Weights of a small transformer language model: local attention windows, hashed n-gram embeddings.
Each number is 50 + 12 x the weight over its row's rms, rounded and kept within 0 to 99. Layers, rows and columns count from 0. The size before them is the row's rms in percent of the matrix's.

# layer 10 MLP up, 1280x320, rms 0.0536, rows 150-170, columns 80-159
101:45 61 33 77 57 25 58 56 59 70 28 39 49 72 61 30 50 55 49 67 39 47 50 46 41 44 74 48 36 42 48 52 58 18 35 47 70 41 61 67 59 59 56 38 29 43 66 48 57 67 51 46 44 54 44 46 47 40 52 40 60 48 55 53 42 55 37 49 37 46 50 25 47 52 39 46 51 59 45 47
100:45 44 47 34 51 52 50 53 38 71 38 67 54 45 43 47 63 54 38 56 39 51 53 43 49 72 53 34 38 45 50 52 66 50 52 55 41 53 42 44 34 59 56 59 45 35 45 46 60 51 57 49 38 38 54 52 40 42 58 42 39 52 54 50 35 37 43 57 48 38 44 50 73 37 32 70 52 51 26 59
101:53 24 47 63 59 66 54 40 66 57 56 57 36 36 31 37 41 55 40 50 63 53 56 36 71 54 46 64 61 45 25 77 53 54 56 42 62 57 39 55 42 35 63 52 61 38 53 32 61 56 49 35 27 51 55 57 45 49 60 70 60 48 63 53 48 70 40 47 62 50 57 35 52 62 41 60 44 49 38 44
088:71 25 42 45 49 31 51 66 50 57 48 53 53 44 42 65 61 57 45 42 47 35 46 43 76 51 47 43 42 58 67 49 29 55 46 59 38 52 34 49 31 67 49 35 43 66 43 37 44 59 47 46 52 42 42 56 53 73 29 45 58 44 47 59 37 36 63 28 47 22 42 44 53 52 43 87 53 45 56 49
098:36 33 50 71 57 67 45 50 55 45 54 34 49 35 57 25 44 67 60 44 50 24 63 45 39 65 46 39 51 52 37 38 43 68 55 38 39 35 45 51 54 49 40 76 64 09 29 47 50 52 62 47 55 60 47 50 50 66 44 59 55 62 33 61 68 38 73 51 57 47 38 54 58 54 46 32 42 51 49 39
104:66 62 31 35 42 62 64 58 66 77 45 46 65 40 57 56 58 52 41 40 43 29 59 61 65 50 35 65 49 50 48 65 44 55 58 43 66 50 39 56 48 46 52 58 40 34 50 22 61 55 42 54 92 36 68 40 51 55 42 39 36 48 37 30 63 60 46 34 51 49 45 53 26 56 53 58 61 36 45 50
108:47 56 49 55 33 60 34 31 71 64 43 46 56 38 53 38 34 60 40 59 65 45 69 62 38 41 61 62 51 40 33 54 54 62 64 51 42 53 80 43 58 30 50 44 64 47 54 62 70 56 60 58 48 72 59 56 39 39 54 27 62 50 35 46 57 63 53 52 45 25 33 40 18 49 74 56 45 43 46 60
102:64 62 42 58 67 32 58 62 53 43 50 67 39 42 45 47 49 53 43 33 72 51 82 52 75 45 42 60 22 30 35 56 23 52 41 61 50 61 44 64 45 44 55 42 35 45 74 53 26 54 49 63 49 41 61 70 52 51 47 64 63 56 60 50 53 41 54 41 34 36 35 48 39 41 43 70 60 62 30 51
101:58 70 56 49 43 62 66 55 50 39 64 59 41 17 32 51 36 61 14 43 58 63 29 37 37 65 63 49 55 58 57 56 38 46 47 39 41 51 44 48 34 60 75 33 46 63 55 68 59 48 70 35 45 47 61 40 58 57 48 65 63 40 52 33 42 62 59 49 51 56 31 69 49 57 47 60 54 60 60 52
097:57 49 55 71 42 45 44 47 38 75 71 57 51 42 47 28 20 52 54 52 77 58 48 37 61 47 43 44 43 42 44 79 66 54 44 50 47 40 54 54 50 63 54 46 47 43 55 38 43 51 57 55 60 30 61 51 43 34 63 68 71 64 35 50 33 45 59 33 59 45 17 63 44 56 46 52 40 35 41 40
092:61 43 42 57 70 48 56 67 61 45 46 37 58 33 29 52 60 39 47 38 54 36 41 35 54 46 42 57 50 77 41 32 33 29 53 37 57 43 64 51 57 49 49 54 45 35 53 51 33 57 66 30 52 32 47 40 40 67 40 36 41 44 70 44 47 51 38 38 41 43 51 47 52 52 67 56 50 64 30 73
101:69 41 26 58 71 56 40 60 66 76 58 44 52 54 29 48 61 88 47 55 67 44 42 62 48 34 58 59 75 44 44 53 46 55 52 45 54 48 32 67 46 44 47 51 63 55 64 44 52 52 51 38 59 54 54 53 26 54 50 43 42 61 37 42 52 43 58 63 48 48 50 47 27 77 50 52 73 57 41 45
100:56 34 46 57 50 52 36 73 52 66 52 61 44 63 55 37 31 70 40 50 58 56 37 60 60 61 49 37 65 39 56 61 50 62 44 54 54 35 53 52 52 57 39 28 27 59 59 52 49 54 56 43 70 62 66 70 54 64 60 28 37 36 49 29 47 67 43 29 43 59 66 54 75 73 42 50 47 42 54 45
102:52 68 33 45 64 78 50 46 51 59 63 61 53 62 67 44 38 44 49 39 61 53 16 31 34 40 46 42 48 31 35 46 55 22 34 75 30 45 49 42 59 50 55 50 40 69 33 63 33 63 51 42 63 47 52 39 47 52 48 52 59 53 46 41 38 72 35 59 51 35 25 51 52 45 43 59 50 58 51 37
103:38 47 44 54 52 63 22 46 32 57 60 58 57 09 43 44 29 52 51 47 54 57 40 58 53 38 62 62 28 55 52 52 33 47 29 68 54 21 45 60 66 42 73 73 67 45 65 43 43 56 62 46 88 66 58 39 64 41 47 14 77 63 45 45 35 64 34 53 39 48 31 64 35 36 48 62 65 58 14 59
120:66 44 36 46 52 60 58 34 38 58 57 36 65 37 55 29 64 53 44 63 40 57 62 73 43 49 45 47 38 46 41 53 52 39 32 39 42 57 56 55 61 70 61 34 53 32 46 40 59 62 33 35 56 55 63 44 58 41 58 40 51 44 33 28 40 67 57 36 34 42 57 36 51 45 29 48 47 35 71 56
097:84 44 64 60 71 51 30 69 56 56 55 66 51 58 68 39 61 54 68 31 61 48 71 50 19 50 52 64 17 45 41 65 58 77 53 51 65 41 36 49 55 50 72 52 71 54 58 50 56 47 40 45 56 47 48 45 52 44 64 39 52 41 50 53 38 50 68 51 46 54 37 36 49 38 58 40 56 54 72 51
098:57 58 44 39 50 53 36 33 50 60 54 30 69 49 34 56 59 34 42 57 44 57 53 65 49 29 64 29 55 31 59 56 39 52 59 61 49 51 45 41 57 46 71 63 38 47 37 44 44 49 49 46 54 61 58 67 57 33 41 60 56 63 33 46 40 47 49 42 55 44 46 74 43 59 49 56 54 55 50 55
084:76 66 50 42 53 69 66 60 52 54 24 49 43 26 45 48 26 33 47 65 37 45 43 69 38 50 57 50 52 41 36 37 36 29 45 48 53 44 33 44 50 48 31 43 42 50 64 18 65 52 50 49 82 52 52 69 48 63 58 53 56 43 51 46 64 67 48 41 30 52 55 33 36 62 41 35 55 67 66 41
107:65 80 65 50 58 80 50 56 56 60 52 68 88 55 51 33 31 36 55 42 45 58 46 56 34 61 42 55 30 53 48 66 77 52 64 58 51 47 45 45 65 63 65 49 44 47 53 57 32 58 66 52 55 69 46 40 57 56 56 58 36 61 64 52 37 52 48 53 63 46 63 30 67 53 40 32 57 54 48 59
094:64 52 50 67 61 39 46 57 54 27 62 74 46 45 42 32 22 70 45 60 46 50 68 54 52 69 55 42 43 45 55 56 68 39 58 40 57 42 56 55 44 62 78 39 51 72 60 37 60 48 87 48 48 42 71 33 73 58 35 38 50 42 47 44 54 60 56 40 27 56 49 38 51 72 59 58 69 56 42 48
# layer 10 MLP down (transposed), 1280x320, rms 0.0536, rows 150-169, columns 80-159
100:68 51 66 46 55 37 45 63 48 45 47 45 42 57 46 54 64 54 54 63 32 47 38 61 62 46 34 54 50 68 59 51 37 58 64 52 60 61 28 36 46 64 43 46 42 46 37 59 75 43 42 55 61 61 61 29 54 66 53 46 30 38 51 56 74 31 54 33 55 65 35 56 58 61 46 40 64 56 55 49
100:72 51 66 38 33 35 58 67 60 77 33 37 53 71 55 50 72 17 49 50 63 46 55 56 48 68 62 49 48 62 60 48 39 51 55 33 40 60 51 57 57 37 38 56 52 48 43 66 52 25 35 42 43 30 59 54 78 35 63 41 45 32 45 56 31 63 33 33 50 58 63 43 64 39 36 52 56 34 66 48
101:52 40 50 42 57 62 58 54 58 36 40 40 34 47 73 56 50 30 45 42 65 51 30 51 57 47 59 41 50 50 53 34 49 71 64 42 54 36 54 50 50 59 30 38 58 42 56 41 48 13 29 52 51 72 50 57 52 69 57 25 42 14 41 49 44 49 50 33 37 50 50 46 43 44 61 38 52 51 49 51
091:52 43 50 43 37 61 34 24 35 51 43 32 54 51 43 55 59 56 45 41 37 39 39 62 48 48 59 31 35 34 51 50 56 41 40 51 36 51 63 61 41 51 57 44 35 42 37 57 70 00 65 23 33 50 45 49 47 43 81 53 63 57 56 58 34 59 50 55 45 58 43 66 73 68 62 26 58 68 55 36
100:58 45 31 41 54 49 77 39 42 51 55 30 55 36 43 50 58 59 61 50 55 53 40 43 40 49 51 60 53 47 60 40 50 46 74 67 57 51 22 56 51 73 47 46 43 55 47 19 41 00 56 38 27 59 68 62 31 31 35 51 56 66 38 45 41 54 49 60 39 50 46 51 48 49 58 42 67 36 43 51
103:52 53 33 66 52 38 30 53 46 79 66 31 44 38 48 59 61 26 53 32 50 49 62 16 79 36 57 47 54 54 41 47 55 34 50 43 53 44 69 39 59 35 42 44 35 42 63 56 61 42 59 53 36 39 37 04 39 44 39 42 49 54 47 49 33 76 58 45 45 65 68 41 45 69 53 47 60 33 64 72
107:55 53 58 62 44 54 47 64 63 42 41 51 44 57 52 31 46 35 31 22 40 48 49 28 37 41 48 34 43 52 66 54 37 53 54 57 53 52 45 56 53 60 46 52 49 62 42 82 69 72 54 60 46 35 60 56 48 44 71 51 28 48 54 30 53 47 39 43 36 43 61 42 52 54 56 60 47 48 32 39
100:57 45 54 52 56 53 79 60 50 57 49 74 53 63 37 48 59 27 69 50 52 52 52 40 43 34 28 42 45 47 60 46 58 45 55 43 54 56 33 56 50 55 43 58 51 47 34 37 43 62 46 69 42 39 62 58 52 41 71 38 87 47 56 55 78 50 56 48 63 50 54 30 36 64 68 48 38 35 50 44
100:25 83 39 51 59 55 62 56 59 41 60 33 54 56 52 54 47 52 30 58 31 62 57 42 64 42 42 57 49 70 63 66 54 68 33 38 40 65 38 41 52 28 34 50 60 56 52 50 38 31 49 38 46 35 34 52 21 52 39 72 48 66 49 73 68 60 45 43 60 27 58 57 50 43 71 36 49 59 48 55
101:54 56 44 49 41 51 57 48 43 44 44 61 36 64 46 45 51 49 59 41 84 59 58 47 47 37 52 55 53 75 56 43 58 63 55 35 42 45 57 43 51 34 56 71 41 49 64 41 35 00 46 78 58 45 33 40 36 54 66 43 55 45 36 52 45 57 48 57 69 34 45 52 59 41 41 52 52 51 55 47
092:56 40 67 54 56 52 18 31 52 62 45 46 55 72 51 56 30 46 53 55 43 53 36 67 47 41 50 62 55 52 56 59 19 57 46 38 32 54 28 50 44 45 51 64 51 59 48 71 45 20 47 65 57 57 55 67 44 41 56 79 46 46 42 37 64 62 38 70 56 43 59 54 52 75 61 36 54 57 52 59
099:87 58 37 41 62 60 58 31 47 66 53 26 40 44 40 52 68 60 52 53 49 42 34 61 46 41 47 62 57 64 39 50 38 55 73 46 45 73 46 28 60 33 60 44 47 44 63 35 51 36 70 36 62 50 53 52 52 51 41 51 60 61 52 39 45 41 62 50 47 49 42 65 65 64 46 63 36 44 85 71
099:39 48 31 76 49 56 41 56 38 31 46 42 70 40 44 45 48 69 28 26 59 48 37 22 55 58 35 66 45 40 39 43 54 61 50 48 66 43 69 43 48 51 44 47 66 48 58 52 49 25 65 50 50 60 36 37 47 39 54 33 33 38 38 64 60 57 66 67 47 42 38 33 42 53 68 43 71 39 24 82
100:62 67 37 54 85 43 58 71 57 44 41 38 51 58 47 49 48 41 59 44 27 33 69 36 43 45 53 48 52 54 57 72 43 34 48 58 54 73 38 53 58 55 47 53 44 69 40 41 51 74 37 50 47 52 56 52 47 52 58 60 49 51 46 52 61 39 45 67 61 43 58 33 53 60 30 51 48 47 67 47
100:42 47 19 44 33 47 54 39 26 51 61 68 57 51 43 55 42 39 65 36 56 49 46 60 43 62 40 42 53 50 52 41 37 39 43 44 35 53 44 45 33 67 41 31 46 39 73 42 52 59 39 47 48 53 60 46 55 65 54 45 71 61 52 59 41 42 51 35 58 52 78 45 30 34 47 61 63 51 43 51
114:49 39 53 48 35 54 44 50 52 66 55 41 50 56 36 53 47 48 56 46 59 58 43 51 54 43 44 62 37 48 40 34 45 46 52 42 42 76 52 56 52 48 72 38 39 46 50 44 64 11 50 48 49 60 54 48 60 51 29 47 57 66 59 48 51 54 53 54 24 51 42 54 36 47 54 37 43 73 53 42
103:46 37 63 43 48 57 53 54 36 49 57 44 38 54 45 52 23 53 49 49 60 57 26 56 40 35 46 36 42 65 68 55 48 46 37 42 33 69 37 56 32 55 38 54 35 41 53 68 47 00 28 69 49 48 43 37 52 39 80 49 77 49 48 31 57 49 38 29 72 52 49 38 37 56 56 51 52 52 62 64
101:55 36 62 61 55 22 55 52 55 51 50 52 35 50 49 66 49 62 42 71 42 56 53 54 71 58 51 61 64 29 77 53 24 38 58 25 52 55 63 41 40 49 72 36 60 45 44 57 58 04 55 38 45 55 54 75 44 54 51 57 55 46 67 41 42 58 18 53 50 33 55 51 75 42 41 50 51 65 59 59
093:71 39 40 57 67 32 45 66 53 52 38 41 52 48 56 48 45 40 33 64 52 60 52 56 64 60 55 59 50 27 46 57 51 45 44 39 37 57 43 47 27 34 46 53 63 50 79 49 67 00 52 43 40 53 64 48 48 62 70 63 59 53 30 66 53 60 33 45 51 62 55 63 36 38 43 44 41 36 55 41
104:50 74 49 48 48 76 50 58 54 74 41 43 56 56 60 61 61 63 52 77 50 54 42 35 43 35 51 46 38 44 52 44 53 40 32 42 31 40 50 62 74 24 48 47 43 40 25 55 28 26 66 35 63 43 39 46 49 53 41 43 46 44 71 48 61 71 56 57 44 39 64 41 74 50 48 62 60 56 50 45